config.yaml
n_layer: 9
n_head: 8
norm: "layernorm"
positions: "learned"
parallel_block: true
init_std_qkv: 0.021
optimizer: "muon_variant"
lr_mult_down: 3.0
beta1: 0.95
lr_head: 0.00349
decay_shape: "linear"
Each number is 500 + 40 x the weight over its row's rms, rounded and kept within 0 to 999. Layers, rows and columns count from 0. Numbers have three digits each. The size before them is the row's rms in percent of the matrix's.

# layer 4 attention value, 512x512, rms 0.0715, rows 160-191, columns 256-383
091:493552518513562492441579519419532525453482473486447542458524470545536470506516498540478485457494450479490538492460518493489487550538516501532480527515489527450486474470425570468422505537517554516452546493465452493485495535509502543497541548479461546514537539418430520530524560519538452469496531493498522525423538562468487470503489443430504463557502458506580441503521511495531501498542
094:528524501519462532531493469544422440527492501530459560542476483441510455458465561515494535461559564551538488457453489536538490473506473538548476490505464464570526500464440502582428409509436474539491578524514564471461496496542536529535567458472430525430519488436461511446460453534533513557541528494516483462445536524538422420475432481512517582521581490439522482434582489415459513479571
097:471512497488486455439444430525453521465475501537497506506458448481525517483580561539541501503509507522459411421511504454492472541485453556502494493507498464510420477458452442516496486579477492443452558490478471525543506552431567461514547440484521497451458511492450520519602465510579439486455446521420557471533513473478466466519477522562587522404460537412505467518554503453425474482518
089:487497495442543501457498582510517506458529516514457463513471492518477504566425469485493528533442473470576437594564489517467496567517468458517464518499403494500412591582473471492485554520497544429481437481490490494579511504474532498574502521487435452494498514469454459467459503594391454529508516547553492566573439466478563528414433468493583503460498513546482539474518583512443450491441
097:476525453475478445491411506538539448496472515521462526426441453475527468447447630554486461478493602530515481430486448504529497531474461512491532526516493502485479492517533464436555550518514463476570535497495463538531500512577518451474435486480560509479465515478479507571457476560503534519457495535597510515508484497472491494468382434526512501495495551537555599498454485508453503500562
090:508521490422488479536512443487529488464380543464522496545439534462498485442458473484465523549462498553547539565515440446496418571418463493590534538453480495472464443493472466477469432486424470450477491511466496570497454558532543504475519468459530511504499564543457546457502560461475508571577468554459389487502485488491511490519457539485483521531505509471549504512525518531511522453524
099:504514562452502496515559494524455460488526494459494471497569534502480449444469525487497493521478545551517589502512478420446433484535560523533432529458514509442517526499504512486512558492580529418448396481483550518408489506454554511548532448499445450513515436537552531436475512517464457471521531500562527444481522538565476541523613491564514419429458465481538508470485396507496510461529
094:591507524451468518570492525494542520547510502455493508479480451543530496475522528472536467494494598441457525504543483443448501469557475467477513419391517464376495499441428528518469470550547490488487445462497512420485484565461509521491504466547512529457461496471478544487474500538472515472511525490458447525512542461504472578505468535571517481492478488517475526492444463526492454541447
089:483463466485570407537520484518516544476546532468484502445556476476509497440500477416500448515488471433520514474441460416534527506436499535519540475511435517451552507469513496513542608479446551497492439570465526534551540551517484491447502494456497525493583450501460490526552401524529421580532566525419406529568475496520480549495480511486439497496529550497507453534493374493596459501514
100:494441524525472529498462478497502484601515557542502467505494563535456509509475501532507416489456448468506481517468564498511457549562478432537479486525484452432491516500444500504476460507550519493534485564521504539513463551515483478478535527456538514459442494436488451500491544522470488528497529502516447492487478493413562497425581564510545430574495411403508529484461499451555496576483
094:563533494481452599428555609491444515524485544497504500406482503513524567466523529605472482555461466449451548455488525461565531518442519518493518511514471514465564475453498468523473574509515496494453486508514420525433546460512551533478511510534498516536464529453455562463485453463500490524525512491551507539525494554505454510515552512515430504538520482506566456546397461504549458434429
093:490532476514479489496451550607557403489471499542529460465465395499598550501549515457438522476508448501519479548472491590473498477567529498485518498475561507509522533466463525494495494459479572455447493500440464400448524471480473536511491470491435503390448460435498556491519449491530607507529465486511529514464521531543451560503564525550497522508539497457485446433446515503570526540524
096:518496564527530555504462522450528561484517463497562473453516467548488523466465484489461455461538487567484540496494488467567433455468459486526468528532502555454477465556524407466480507478518436462540494522606476492460494501427493474515510493477448531490480512514505549495525555493484479541497534465515505460449481558539444535421624499480484481556431506483558483480457480513462541543603
091:453495553553540502490517515526579464477468543479514506476540413475528552525537506473498587544523485517496527478523551472510467427548481461458601438460470564483493589466551533510531470551558501529532502485505481499523511542484516533514549465501503535549513517481599525501462442481489507441500523534515572471420462534462514435505435410447478543533482545521494474494571523508510511504566
095:476539544479494446530510516459346514424458403503523390430514481475548453521497518475453526543485470468465531512555466471524487455538501497541494520461513535499462507504463508474491471483506482516420515496571543448499535515520592367502379512467498449546529508556464520483439503418448401551504522482488486498490501458525502514558516466514523473542504506494516572494475505531488421514478
102:488492480489563479535533467489438459521476461569514500555459523441511432474540487513510517566562482489488485553497495569569507503481496473464457480511535523483497526446418509588482449452466405512528551501518503489482575488583502479484430495455501504482568513502507421494590490529533420511450541538543465522505447504537509481447488499501477546471473503434499524410462479534429459514478
092:517476505528432445463557463538495555488482486484544447561433489514472444472534514519552509535554561462467457469540419538542533510529540486513474514486464507594468508543501513475461477388504467517447461475509470488600537540505451507546543531496492495504580514538492487514507474469495431495476575521513427550601497483542500486509492431459508489495510482470507500555442473514510429456474
092:540450556520470462554480492509404486586473512473455441515463464448528455476468557490480568516497502571439471441506524524531519542520476480462490537477522510481487535500529502455542538473510506443470435564503536447514482536481579461525499466479533451455488440432455481533580525529538513491451521447531478550560474485487544523518459434409544512494545546544410537567520419459502491533600
101:531552481423502535454448478530470494522505486508466453455442520512499464544518507479549495512500486461514549515458447559439536447533507468506481493525457522507538423530387526547517535486513464476468496496476467508482508532478525524550460459480428461449511453522448464512515501493578545611500442510469442522520615462478573526471512507534500485496439495541490508442522486529487463510543
098:550516528529570534606480520483504505483543518452544556523516497511460488439493499455550486503460503416462436510483475498485542503509505525494519564511486503509550581466536525441515513507446460504524456484562552476485473473520518524451433501436504576571540485531521448504464513490484522489468490467453566492460476462528485489420521508486560481495575450441429528508471449557443501491551
090:471461486531446469487446458436505519511492534463480487518543461456510511520507505523526478525472536547460431534441478525494455555528468471479490602470463527516518595532508514513540567503525540588461509549529537545520511488496533488499457491469445489556489423508395521504461475474470481533531553443480433500488445459554454466506508452540506485501533492495483540443480451499491435485551
098:529500481466506479538499477528504421484444437436535494495565517530570535515501515544554459500487486459545436559473494538365524579482498556497506527526512476488442528487524420572485477519534554487447457499546453458467491448446519525455489569425493513481510483465540514507507519488558482483477524489481529443480483530502614503472408553654474446529504570444501503504517539509616342485544
099:514542406442481511407553463522589432485487570493493454523514469463462507543447519534535542491594529479498483467521574493529444492475485616465501509489510491528484471439498523512480453573508474427584503501469499490476456454513540490442564538533474544462459440476475518468557517432557472472504448573485542490473481469428429502494512510475449471484506455550458440587506514476498483502585
102:514458464424462505488488495518554542488535486488450530459500399500455512465528486524467470539486548523506515494485457546472543594464418483487507500494494509506529498503547455533526537452533500516590565393543481492440516466444483417493447472596530554498557550478464483541478526467541594528548497481496584480527483504482435510513557464623508545511468465502505579519520450511464472501576
096:454480493417501491454533446488501418435538493541568456389504473445543477456487435471515518546491465431480526465550510505517481486524470511511455524468513485484522446402479529564554485554614496535446503464497496402507526500546520492538549546531450495505520552436522478440489535482494535500528470462523534504487576550524508563492524450475500452409496518496515469452462509544452432478452
101:469526477500498475517515541479427507514487544470515585524439510505548508494508469495516573492465578539470469504546464571465450459539467506495543421565557528520521498454498540560433500533453501518436501528505510501470492412521524585477479511481515506535551464494534512493456447467539480516520536447579519535466482500502545465570391506477498467550385542434473513558516474511515531473507
094:466547428578538468481457533525499457474470525487493532441516523498520483456467558466468470496476534495544539530568474482461495467446523473444489453595491512488491515480544488412529510498468475422543483457485496448544571541468497530482418513511486468554481548501490551498467460554458583459537573421571474533581539477487465502510490535503565577498467470549539570450485464490475460548501
097:559564407494569484515566584517471521499533513576459429505507483542496500569500527600491492528449518523490470530601519542470478489434538543530510482360448507518514569524526492531440414459552538515442529468545484477481457562536477474467491518446511513505517449495505470515544512472533522491489533507461479461434554561499559394497554500482552534472518522471522480512531519481453469422556
095:433504571498492479507510616498457523495523532541506522527486547498561518503509553537580497530547438542503505499489521558505537484510479544478530498454519443478510487545536495512528471494463510608535488546534517494478507463445514523524529482481465484508526497554518558515517519669519501495476491503572563488456441433497501456430530446455514487511547405538560484557422487524517528458520
093:458471498493523488463486418430422472522539398554488528461508481453520556472570449545549502473564484492522525516445493451373502510474563494494489528540480510628488510499511544423454550504444538512496464507546492511492483477499473548483487402437504491451526546442499515534536485461510540474522527529531532561515457557492447464462455482465492518511444465534519536462447469590544442469510
095:474511450505427570437566462573512496501504476510554469537580487494508495543511546512489504496493527438462480526510557519425510574542518493440556424521476469451485492479480541529556490484512544495619519532544475515531550524587498437519563483533455566451478521541561496544494508491506497470458476439428475483494408475503579522474529560519446543561542500495535518562523479495530460517445
097:524410533471486483511502468547476509541492489445480475460485569555428504527520538560514516459533508547489504472469487458566532490470573480535511540586470494459527455474565524482491494495503523455482483534517511489494405573496526534533468522488489572460450530550464471510484488506527490508505520562429525500511489450467531475580600472433494530520499498437535430446424476486436585581474
# layer 4 attention output (transposed), 512x512, rms 0.0603, rows 160-191, columns 256-383
090:455463531486538537524526461540546503567547442494551499528515493522483455544524537448532506570446509582527488486508455525550451502473566476447527543536536495540476515573530512434444495439489489566489502577501622523524461505499497456501449469472467469467497464531527508509453450541449487573412513476442419484540484502502524517452477585474505547437503414530474593486500480480495539521514
089:519494454509518503513533523461529493453505584511500479459513522476566467591533461509512496585435454548516499528491497490509477511468542536517512551437549503372515448568437481415514543501570527464483443471498452569554528503491535477401426539509584534547432538511558523533545614464473468462489478509472525528565499473559580526505517520541459463520449507552476493515468576547506444519423
094:507523539439460575463542512503520480476485496488488541470484526482486466461492512497468488505485468501547543490519493573537507475530517512528482491454504490412546497542505560508467543514451537464541453531505532481457565486549449518509528566444461475493518460479508470579434551429475534489507608463480487514464460594523554536457527460522447489490485437560576479529395532486496465533524
088:497516515493471514529531471477497454573433515505527465516501557475483508491534497516510432463488474509436534475483468508518526513550483495547479523572582480458497467393542533521527430424512459484532513567553598581444555428542497512448522409438522508489488559544487507513504481443558563415517514434563391488492551523511440438564568411536500493517476511486496501503513478428494534518571
084:563384546504535552511512554539527522455439494458554522580516593508476539559547388517489518455493478510529517515525566488515537471572494495528467492470518528476515535511487538502423489502532540524489511574476519543494519402446499476503486491560423466528483520494496491506600525435502458492531543514525443448449499512497512533533559512492467512461452463496495484494486514448526431441452
087:498487550480493501469440526534534542573568462556403495471579528592526450544520510532510462431530480475451469451477511507540524425527522491413464465482500484471506572465541557496497561522536496538485495490546505482528566536491462522455475535521501510498503480468480523558457439543543488460401425515493516466499478538549419457484545431498504533468558499539478534524500517472453574492518
094:506521468534432422498513480493513542521470452509490497477522525511562491554524447468496499487480489560564437529535490579504514454484547571492535507535505487498430451508569527530530435505455576573522585509547458512572480507523517450490556518504492558522486525512404495482583540494503496525495464562506505461450465516422494453525410605474502528553529526498478507528497614531501520450529
093:444534515583504457465494532528445475480474426587553472549477454548484492456424463572480462471525491401553539480453550515451541560426543559543484570581438492614493498515569410491483506522479504526496535546552541569485452424492478462517509533476511474563527442562567473473469539462507543491495490506507508456528482507458508453573591483477500430557475533492497545498477530473504559482529
088:539619510542543510508453498491430479562499502473511484559446504536479495512487524594532530530545481483528476520548436471537464479486504483503427572545507489525440515495487478473497401547495509505474485473483516487437519492550521520551471520566433529582470507509520491476464528517477594414456467523528589548438492471495542571492473517483550492511487493487482479422509547496476520492477
095:456478484548481525536467511466516467497482441511472484502608440574568448452497495513520522483524498522532546454549459543495534457471545514500490500496530523564532470497452474446508497525507522482495536437490446434474517512480572506514506454561446479420511495470485542546536496540498544486527512477527457466508502533534450475486532453498482539403466536492457511527446466484511496520620
083:427493478541546445479449405519499592485541523472485523602515496514482493476432510426525452445548534497542519539520472537450456498542497463552496511538549459534497543528523517484506433551472517555544498490497492453521516555463499495498536497529447454534494436503569494589498527551501444456459490541490476489513521443468505504502537509501530498455460447457445564486499511473476522624622
088:543472477546510479485498531409449545432481567511474487527518542473443440527465466508557494541494462470616560410520517438491546458486461522489446548516489536500542437512547519492507465470493483471491485489553489506524542560558549457528459479468501479588556433541455515520490536493441461545425485490524498433455479553448498496516491444460527526508412488549519479490517489505490539424488
091:455521431434525519465541421570454488541483542550493474535502478501521499493571445526508507553525541449529466517520489532508487470509503485441536488461442471498507489429577545494483521526487497570475509509416513510501519517459527483521464497572453480482509436530515450479446495484510536487498437518557531548501461468489535489601407507474530531465502488501527495525516524456601451590468
090:510586498510522539481467456438479495548510557433460527505565530538503531470414444488491483488536549472507526471520478520485545550498489567553463527588522514456499448485430503443472508434443471449429507414524497582478483460526489529421494484470500436501527453516463491521527538482494486584504517505450435543550562505564442541568530496526542535496479499461514529462429534472458511514471
088:464476497504545506474502502492494477584572537535479561540446502568490544429559444515503491499474522536504462501447555565449534518491513547426538547505505527530513498506542542517532517467550501378558520458442467542438480480517457642503495513537494539504457485498514522467470470525519531429540528574478512483466470556476446520408485559491470503460523539521492509520490492460548532463543
085:502593534563505548559450527472523490484463521466512548446540497508473489483535515591517502474455456446516527489503481534448545514540487496467563494498494481525511453474456449459506498480512499523569402532517518439501535570463418529603520481536497526565442514513551557493482476423478521517565516476486519497555552485476501548555482521502513503441546509523511508561512490470476484507509
088:459487495494537541483487559506506412531505521456518530429507504503543528473551527499426470462447389502590471490466539470519488487501418504493439445590498535499512511529476507517573576486519471483483562509458580460466432433478523515520500421489549502533452495518449479467447521479524528500558515547506564474443496519588513488442490518470533457514498576500527531486534527451446516523556
091:428475502485528529518521554476544443456498450491477473420514536542509532562530458514513477499504608504516517622526414447569469472489542587489481537536400486551519470491516522508474491559517501482512531487578494474452504500559524452492475505507396493488523450529497490435556465487489470485519595481463494433424452456497453521454537566519555526549493525512552489503511464432551462427460
094:508422458494503491539496502505517505476389452500541567525533497490557499498596552510519476553481522527543398522532473486519458551469525504469532512530529517498489536520518521505405559486522519443523547504518494403517508450479494466490506492536523515565514535480526533484459453462427520472495500478527527497437449528478511504466455504538446586493470486559525529491524577526518490523445
096:479532529480517512493525523493505438494541555461493484448467488469495483503531457542433577570563436539542482468544485479492518527465525487508509498517489501515514451481493534583530463540523525438418501514462464542453541534486572524579573466529429470419546534453489542484499507497535528509496505594479493482533495539503491540489490438555517511496453546506560506435461563460475506496503
093:500460495515464564447528530480466487484461502387519546463459539506564491423577481503437515492486498465525534522527545511506490473523502509520472515572474538511470512526478454463488487508500483457545481489500538421437431496496450494496470485455584476433566574426556465449490485434502589471494485552494554505488494541447519494477540482429548525478485482550474490557528519521515490439491
095:424514513563537518505529561469487616488546555610477468545457452469435524555459504548440497509445455532513521451468478450506517475471551465485514508488458503468561504515491534463511487517526462554564487570473516568481566527547437418492530496525452522476499546552486488461456528446521460525526546469502471475527495473523474507571543495465547502543457461529515480522410521507419505483480
093:533477555521519457562437498517453555562522452500521523473482505513486581433521448565492488564418480509488485519494463536470499505467498480534457471490527492492485508484473538455443546473488534518492505546477512484525473567530514447533501468490571458539481449536510502569490550537443483524485550469547462446530529495534549492460454508478494528490482538514495570428414493525503557459505
097:506590485466500527530529509422475475571445477496582487470481545549541471482443510505517527521503438467492473498494476451496438427553506551563483471491522521502572546458559529479435513606546493489468441574532536490480462447572515561396574479454507496459512464542505581529457498601484390505490498505514480502458458518477523485448505501472474512546510532516565524495532520543488465542463
093:528570562504525496476490541496439476475453520497493502586434516428453498567502550431557557555528529513472491517520502552456556506491505543457538565560461541498479514530506523484500494495391499463509454501512456563499455472516538541537434523482501516483482451558487425543561460536449374482524504540414556474515429524459485453487487507485504500547509463478522480558530557477493543496499
093:487502470480506516453517428520527493455517511569409490480508489454506495542536531491492474524465478494518569500496523499552521493521557485458431465547517463463509502501514461522501566450571511527579460516566449553436525526477513472512504477496497531445502532415548524510522583478508523482478501499459508469435495444502485549518482542546466535533600472505494535469510455535509439513517
084:564506481451497473481508545414553485561530471490497465486495432497477531541523520501500502532440463524610481498485523411520470507530434546546464429446521457534483517456531504511466513480515516539526521536556568521464490500505549485481536419513488524541599525511549517502514486432538466500433426511522549549432444532548563445463480466451428405538550519518549439569505466531497531498516
095:461484532526456475501483491573514578479457502487587523518549478571556536491467458454489557599532522512545534494489438475512461471532454455519520529601541428504502477486463535411508527519503451505500463499507485545460524479504469483517497461486425522503535585502491505507421501530449463498585455559581501526468425473523467575521443492556454458564536512522550563463457513449566579511523
091:518538550478485585442503420509471510511462501468438477488607497440554515510507440441440511482476511519478442459543558414530460514562517470548477473539523472483483578506475494525458554548478514447549459417538476527581462544510526486442503493524497552461496533464444503505528539413473453531530495430561500471462550489460536539539487483520510489542471501502417562422551531524546481582516
090:540530449520558566461542572518500530457492527460542529519497470521472530562479527459437386563449487487491499496538467452625537485512423526421479429515556497406544555472573445494522434512497505527504561544528420504461525493558564502520486634492444473495481536520511442442479518503486563514521410465547481493527553466521498524523516467433520439456508513461528493435557522396434498523458
091:519415537454492440561522522443480426539471478475380502526446528523509518500488449519469476555523437528541508494482433531481484405524498409474473520484550472456498535543455453515510534544468479564513487555486569499481447472439468514487459464498528403522547517481462458484509549508478513511558547530593534520494613505532458498561546498536526457480530509502508499503468507540450471467534
093:508551505512544490519526473485518446504516449434573474534550476444533491502570466459494508520513494478466504494572501528471496479449502496410487462383478516495466493485567468486489506478463503464483504522532506478422540498518456502463476427462527497514579509430530543544532515513507472469457437470477510513509531521569505544532448486506433503463511422560484485422569478507561408478488
# layer 4 attention query, 512x512, rms 0.0787, rows 192-214, columns 256-383
094:483522443560450565509508479488475491428524517460536534503462518443429530470462455514501544481497498518438456508500465442501517445550479505537431530587497517504529542517527549512450483478565511553522449497487521483558531493544482508525466560534540537529526483465515449486523487466482505479489454522471489462452537500540518462530584504423514460559566565535495459480551510525486481520469
098:481517528509501472526480524501615492518485496500561541499475567530527494541583539494478453541536509469539554581561523512571456516448487539507496523512604530496435480540478398453486591428528478423522573444523471500528505459479505495496471532564438520542501461485495458489501521526500503505517530453455530519600478467527560502537496416532486489468516510444537549562528521485460476484443
091:477439458556520489483505480507571522528457548513525456492492454488476460532555539512584411584564491511597552498449478574506564559531552514528497575502465495548454483494473571399481533515507537483466493479596458498460428573526548515484516449506479488450561492452458521553530497502505548501457422520546451502467470419516514461496519561490551479472501469520518454473563478498519456482482
093:478536577563567539493439464490535481427544476444474511476547440479588445462477516501480478519468567515558457550496503505442491459520477580534444512593543559571488460489473488420547536503486511436489470514530474498455583556504519582479468427498458431525462518447514484431544505478527504476479476466583368452535531466480520593530536565461522494582513488433500532515533514494485514534605
091:531531493479500474503547465519476475602449516536469513522498483502537435461480513526498538488528495516476503562505483525517419512548544508522489490565534510499496443520469490508530626456464501492497480474533513555452484499531531541493474513468491424479448552533512504535488531572404534518587537588502603422381466536552494548472479550494505507451455498532590518526507478461533543472464
092:567475613519475520583469504493447512538537507551422434547463451479517533547475461482494515527439467480446520489541477458509559498455486504561515555514519495600452466524392547492572450517565511526521521499471527494483561464513475546466542522515483482524497577524492498584483501460515525460501465489549498491521457466465512484482481486450470489472489492548403524563483520572499494566522
091:522550569541500408455458518472463516547593458552443513524424546504479508529547478454468513524517545473538509445508452478415419435535512527494512402490429515517509464458508479534502543524603457533539495540472486450508483522557505425486460530541540458498534464441544557485511483487476498495487538488480428511509517489466515486412522462461516506459503512506524487450466511468471524511452
092:444477439516568427472454538476511515511413473516458541526484545518513497518472544486475512548419450471448483576587468481469560517557529485504538529443527539494467479493465492530513487561529528581529480549480465446501456537471536479542531477552529504476404484540556561486488470510436519458466445508493478486479513514483469542519472499461543434494450498453496502490521557457517502541533
101:522489555540553534419495505487477527542534557486425492508515452500487470527567483558586442435502495520555504472444488501559453546398473502554481501500563494550491461531515432527466511403473460539496532483454487589519538501543552445528504522526489497531499462438482487485515566511508443460445538468525489463512454545510528535517465486424493460554478509438484489575504461424426465459415
093:539494517397476506490592454596454504476511548509526549463487527486512515443535603468461477515570547424521550476477470592498542525514487456541530497515481522520488519501485526502570486559515543438449537544482543472517470540513497487481556466495482463474512497474517475451526522628444534429506450526453526541419467469475505542520585514544485489484530530454528492512539518435466525574540
092:418518452470575519458543475484541513489551518515475490556432511498486510473530481543438469444513528537523500562524509581519490511455530453470573481601453529540485404421449497435475544516511472504554535547470458496435605490479470514512530510498468535543504469532526600477440426431520506506455592537451457456538494413491457485552487475484558551510504532532510467473446480462505479577401
090:481516457519514522471535526437481504444511536485458511513521559486406513491476523447479456496508535477496532549497485491493466516451461498492514447448475496524505582539417437500564449458560505453543392509587513507532465451542522601478471521492485511556548498455448563512430514626524448523484554497466456502588563539491527482496502472453473488465539532421518474466463502498412490564468
095:466512434505454509532539511554459563460456435500461471474435498504496504487550498511459533477430506558523509483486464522484464493500517510511532492527525488487519453509506521451523415455547504489462448551561524506567503496535545481445483524512486507561601555473491576504500460547438524416505463422459545481563565568555456557542518519550537518455480513450506519495455449498506482523540
094:507494412479481529531526449532506475394463419457471558420530552544439597519500433535506442481486493508504471542491456444534490525566553512472514556520450506539469455508540406491532547531496470450522497415515502482498486496500485468565546507488469483536449513529534465458473429505502550536435455438539474501547440560476536479582462451533483553570615558527533433567430496471537534440446
089:525516445523571471457544479500483484530534501475513477595463515560452455534463551549501560454518489477510508502515552478510541575476512493553413512468513505524579506479561588463436487492469525486480474550493441492455495545459531560522439506489442529529513488482488427549510572449465395501521480512480490505547591466461541443505486549416514455516464471578489539533522523472448467521525
091:476498545529428510508514514508553441528519562498475466541513432430518497468504446493517518491445547533575517531484485467479458550500476488497507489527526481455537506579494495480520490602458461486495440518498495475538490507455493440555562471484418454519484482488493530528485475520498465416561542534505431543556480478414541514499518538525495480549481435505508449526485509575456417528515
090:467526452545510480525458529545521509416510481510519559490576490521450490503469577472520524451533510490470502509492517513571520565470516549548490535500493483535507545508486524506545586530534501490447544485505487479597479473511531498518507461520454528516545485533536481500467445466488499553436482494473415492436461428446581509517472409476503461537437450498441523486525478526419478567535
096:452550496470452521459482465505505439512537527473548500550475511460515520486486510445506511468541507599532533454492537515431477500441517522510524499493504516501489524519533479506496563503500493550552482460489462433486505547438486569487469513528446513439558517587551479492453452466481477470457452528516504497454486562476521502475493436444511450531562489427548514457501478535480495492523
096:523498495528472485444460516526584432462499472525500451471557525531489554541491531482516523493504530561472535569525567458546514508485486461486520576570548478448491467462493489441531515453509472577530516514499467586488538479563510487521518476523477561521564525538595501445417535490515473492506521453544524472527511465445534534496476543506471480505486491527491514518522440522444569494480
098:478534488495462497472455573521586500519447526517536581485489414481519506419519485523461604480546491468492519477517541465524484477524403531503479456500495477406493474528540493567441481477526416520430486495569520519497506553512522500560509526567522413402476513473446492530465472515433460485531449550465553538485502451424463451452518449535530605500470442563441451508489484484485588459545
093:494486574513471486502504489455411490554480559462459495559489476495491483509541456407516496407564453407478501487527481476518460474523474532537528476437519466483493513549541505458515457548571496579481485464538559517526457516529469475526451391499467516550431476506529549516540507548536443598435471474460449496488473495527484543465474512571485516489469462535507509493484501505480477568444
088:522461514515451485530455507484490541489511495484547483466500558456533498553472493491548500428450531517577535440519483515496540403507522575576481505507528473541473493473431497428504429513504486459553510480506462425520506439510490550514489479553529467476455478498403444477482516501484441551526516595507502515535549451495467518495531514465501518519512519530522480495573499465488477440444
094:443559469540497511512476515482526527504500500466520522485502474542586513482588485485505491507446484422475480524490478517511507543508538509462481484526450544554491533513538459553444470513492422538479521476492463511514463487498530480521514524459516511512522434563505526510441515567570518505544558530501470547563454469497450522464551513509553536516511552523518527474489513474459524480522
# layer 4 attention key, 512x512, rms 0.0743, rows 192-213, columns 256-383
097:451551459547521486526507526471452496429540482491513478486430548466504498460474444459515468496461492514437515502536495454528552491470515516488453500491462563512512569480589524512456511435510492503530524472477547490483527480430399560597422497511454498559575472467462510482461499494466504469480495519495506515495561446431524489441541460439465552560471548547473412533476496438453551449474
098:508484484443503472566507495567548483528542398476551490549476546568522472574519458488588498542518558588512464512508551516506541440439509493450455550520523533507460526531485425564459545390577501461426559527475481497487498518481449544538452475522545470523457487505477479516493567496523530574591541488496522534581523502544569467517481503510491498497467427478512467524468483440495463506461
097:461511531549513518548433462517543560566593538489532494522540512481469452486532559470523457528485495550430506497510535450567597505445534556472546484533531519565444486440541475463529515477499507547498587483604489543480492525482487506514527496506472568487523483437561530548519504493559524550473502479460482489519476517496467492487480521485540492490458446470467522563589516530485527486476
096:581568566500484499476471483475460478469498487452451485471466527478568541517458530527534565575554442490521473453512556493535516468496446497558458479527488551487541432525438488517458513506512523500500463487502523497464513448473589502477514556528424502501531544499527515559484473524451509452550470499579478541543564456438479543469439524552509442598551519462547579461529507521554543532531
097:504495516452492563474482447505550552546483518539436488524475467486478449442511538497526551534549471500530464504454445460513529552532439544487521421522506474547560524552495549495588462465455511509496480493385481506445479488492514503444405419495446473496449520511500426518571567473494512465525475533536459534427418549478487530484491449563506482536473446496466510534451485508499546515514
096:542472554513525515563517510469496474486563472487464463575493439438451566457496429432432538494519479543440552493583509488446514414529512559528501463479528531504491495481543546487506449520581500497510453467528487530468576453542517450470472513537506445492444625471488520505474546467463427458466432475478459506592455498441464509508517485470469482517535464537482514500441517549560471495555
097:487495531515466491517499522508458507533460412490481568515545521547506493516519510501549504431534488410485523458475420473516506482500493466538424564483528473500467537486529426511534542533454521425537536462515461482522491515495450463533529562495544453534457485517443504409438480499480518463528457471412541475499471443560484456452503438531529501490551582501502521497540564533532470466507
096:503488497550501510472527514473580504508504520517453486473516496524524459496450479514423539495474518481444489555544466442440502489509523424531518488517557426509421459522478518542485502494495505492491500500495520436548453498446485505591575449528487504532497446467499557396529450561483529541519580472520519523493572492525474453544515500456537484555488527447521513452469536474465536482475
102:511458408516573470478467492522537546574497606612512586469512498467484507532483508539502504532482518532538542457537501566512454501457551513552539480526521490483451465529493505451474524449513427509430495546470398484497516518451540474496479559498483436417522489512439457573544483528496535518472481535497496474505522520533477524513536511448507390493463495508458512496506479496510472520543
096:463498529467535509563513498541543577488501510420447456430528479500488547395448558485509444479526505433442486543510490560480562498499488476541527566494506424553481480491492559476558556485493459532492560498501508473457467581553498512484521505466557514487546503522502484430524461489423521513488449499485536489463452500513427460543482504543495452414543528444511593490578532453545449559587
096:472555463444525447537478504527529493478579480513533490518463498488502489471544593548409483504532493437516559475489540503453479500416534545485534494546475520506600494453536528531517489472562445564550516540470461496537503476537489506487497490483580523505423462517568477531455503506578561497464514580405536504444566511481468552585564456471484541465425521461497487490463487496479524600536
095:520526513456480499536584479530515535511529519490573472495468474549476456493467572465475497475481504498551481483496380517505508483417477479484523424398551436517532472523588467561502438459473484504453499512542513512498457475449507541486463478558493513498492499516547386458503515587604441553506494560464488508497547520442556524553501500527526498508522506509467414445496462470464431558515
095:480400469477505530451508563468504532433517520516506522452527512463570444510503446562476465524446478490459430451518451492503494418494495429481453527561471483405616467521517525536478454477459545474521496524537498459514490486460527517496552471511483488492540520512470551521509526528466512469483493411535525500457498545532494543481497523497544524499505511509566553523542517418483555452569
102:468496429495451474541556490554485539537445466540467460493503505548482550508575520511598497468466523451474515505525467481458507466527448528545576493544541475547456597482478537575513491502504535456516493433514461483477548430526496510467485524477481499514489531508494551488509499561461494447475445479545473508519464618442471479499500525528607530483531483510526471535509431503499572437406
094:523542481475534501494563437508467481498521565494530540465442510451487413550503392516485494525472521545548489512474543426512472535451484493438502522468479557438515465468546510464497492504528564438461455464513484448493612527519480492456442511512439582502503479473501421504558536531481486531609474522423542417518553488415435472551493501497505447524485524506538560497508527448488418494489
092:519503477494468545524512515497494471498455480453483497569533485506545440546519474490533558520401458497597494582451495477429527508425530511522564556473489498553505534552441512483540476537499486507467503545430524491496443467529503455488491567570480511544488544446545503499492437538494486571533418497523466515500511444506493518514429520553477565488481472508452452476449586592506521482544
094:540442464456482506537464565548607523507565495506543528481515463518507463581500507434502442457450502500472485405489403448513424537522491548502581530522595456530465564465483496507538449523566490469428495450532458537518503557598496472534528536465472536465435501401463513538547531474494475448532520552474519498476468486466569525544458469530505536559541536507521510495468479441470488482432
096:504417612510519491509506485493512535485449486472526473512493501482519498504472494496514515538554546521437473483525463448540480554489466500572528520519514532493451534491492506553536536490501444494455486466513499510486500490536564489526502534569466468500483465528419540510475537487517495506559491547545540562470475595487590480371449448466520484490599431421502477478490458530440578424472
101:500477548515504474487529531438506512541494488516510454465568559522562514497485534513473465487508488549484500527483483497467468451480468471480492577561500492455556554459484501461530466518487568489487505499483539593465486443556463555542509473572457544486604482512514489542423461504454483464559481504532516545539500484541515536540446554562487488506460467499482484518464467508467505558474
097:531510465520465408482517487530532471531389536534545469505492468447511536406515490478442492498562495527530556564474526514507468496451478532432544493543513503440465418451548495573463519414480437492559422479468497494512484553509552473489490484475516500461519541488438502485491446494502484539484484529558501490463507553551459490496471435494526604462464421456478433515441485500534523477554
095:548529437514386534530452464482466498513473575479510467441574475463532479549420532494454492465537453454479470504480432451521456438482483507537504428497431523485482568477486406462483535518510483522506475510540583513515514489452488448504524547500527483415461554576583482504512500503457513496431484512533516562488474520516526542493598466491575485503438485492494516521536548547469486519466
093:472456539468436521558495507513566516493548464485526466501504538516468504470541487499490531446483479522553446531516511553492471515486514556520557530550501372526571464560523491545433508512545528534447432449498508480587573507553490542450375484480495468545478512485554539485439506521493503516534494434459481458451588490535534494448504513422519506557493612489512491460494473512563509524504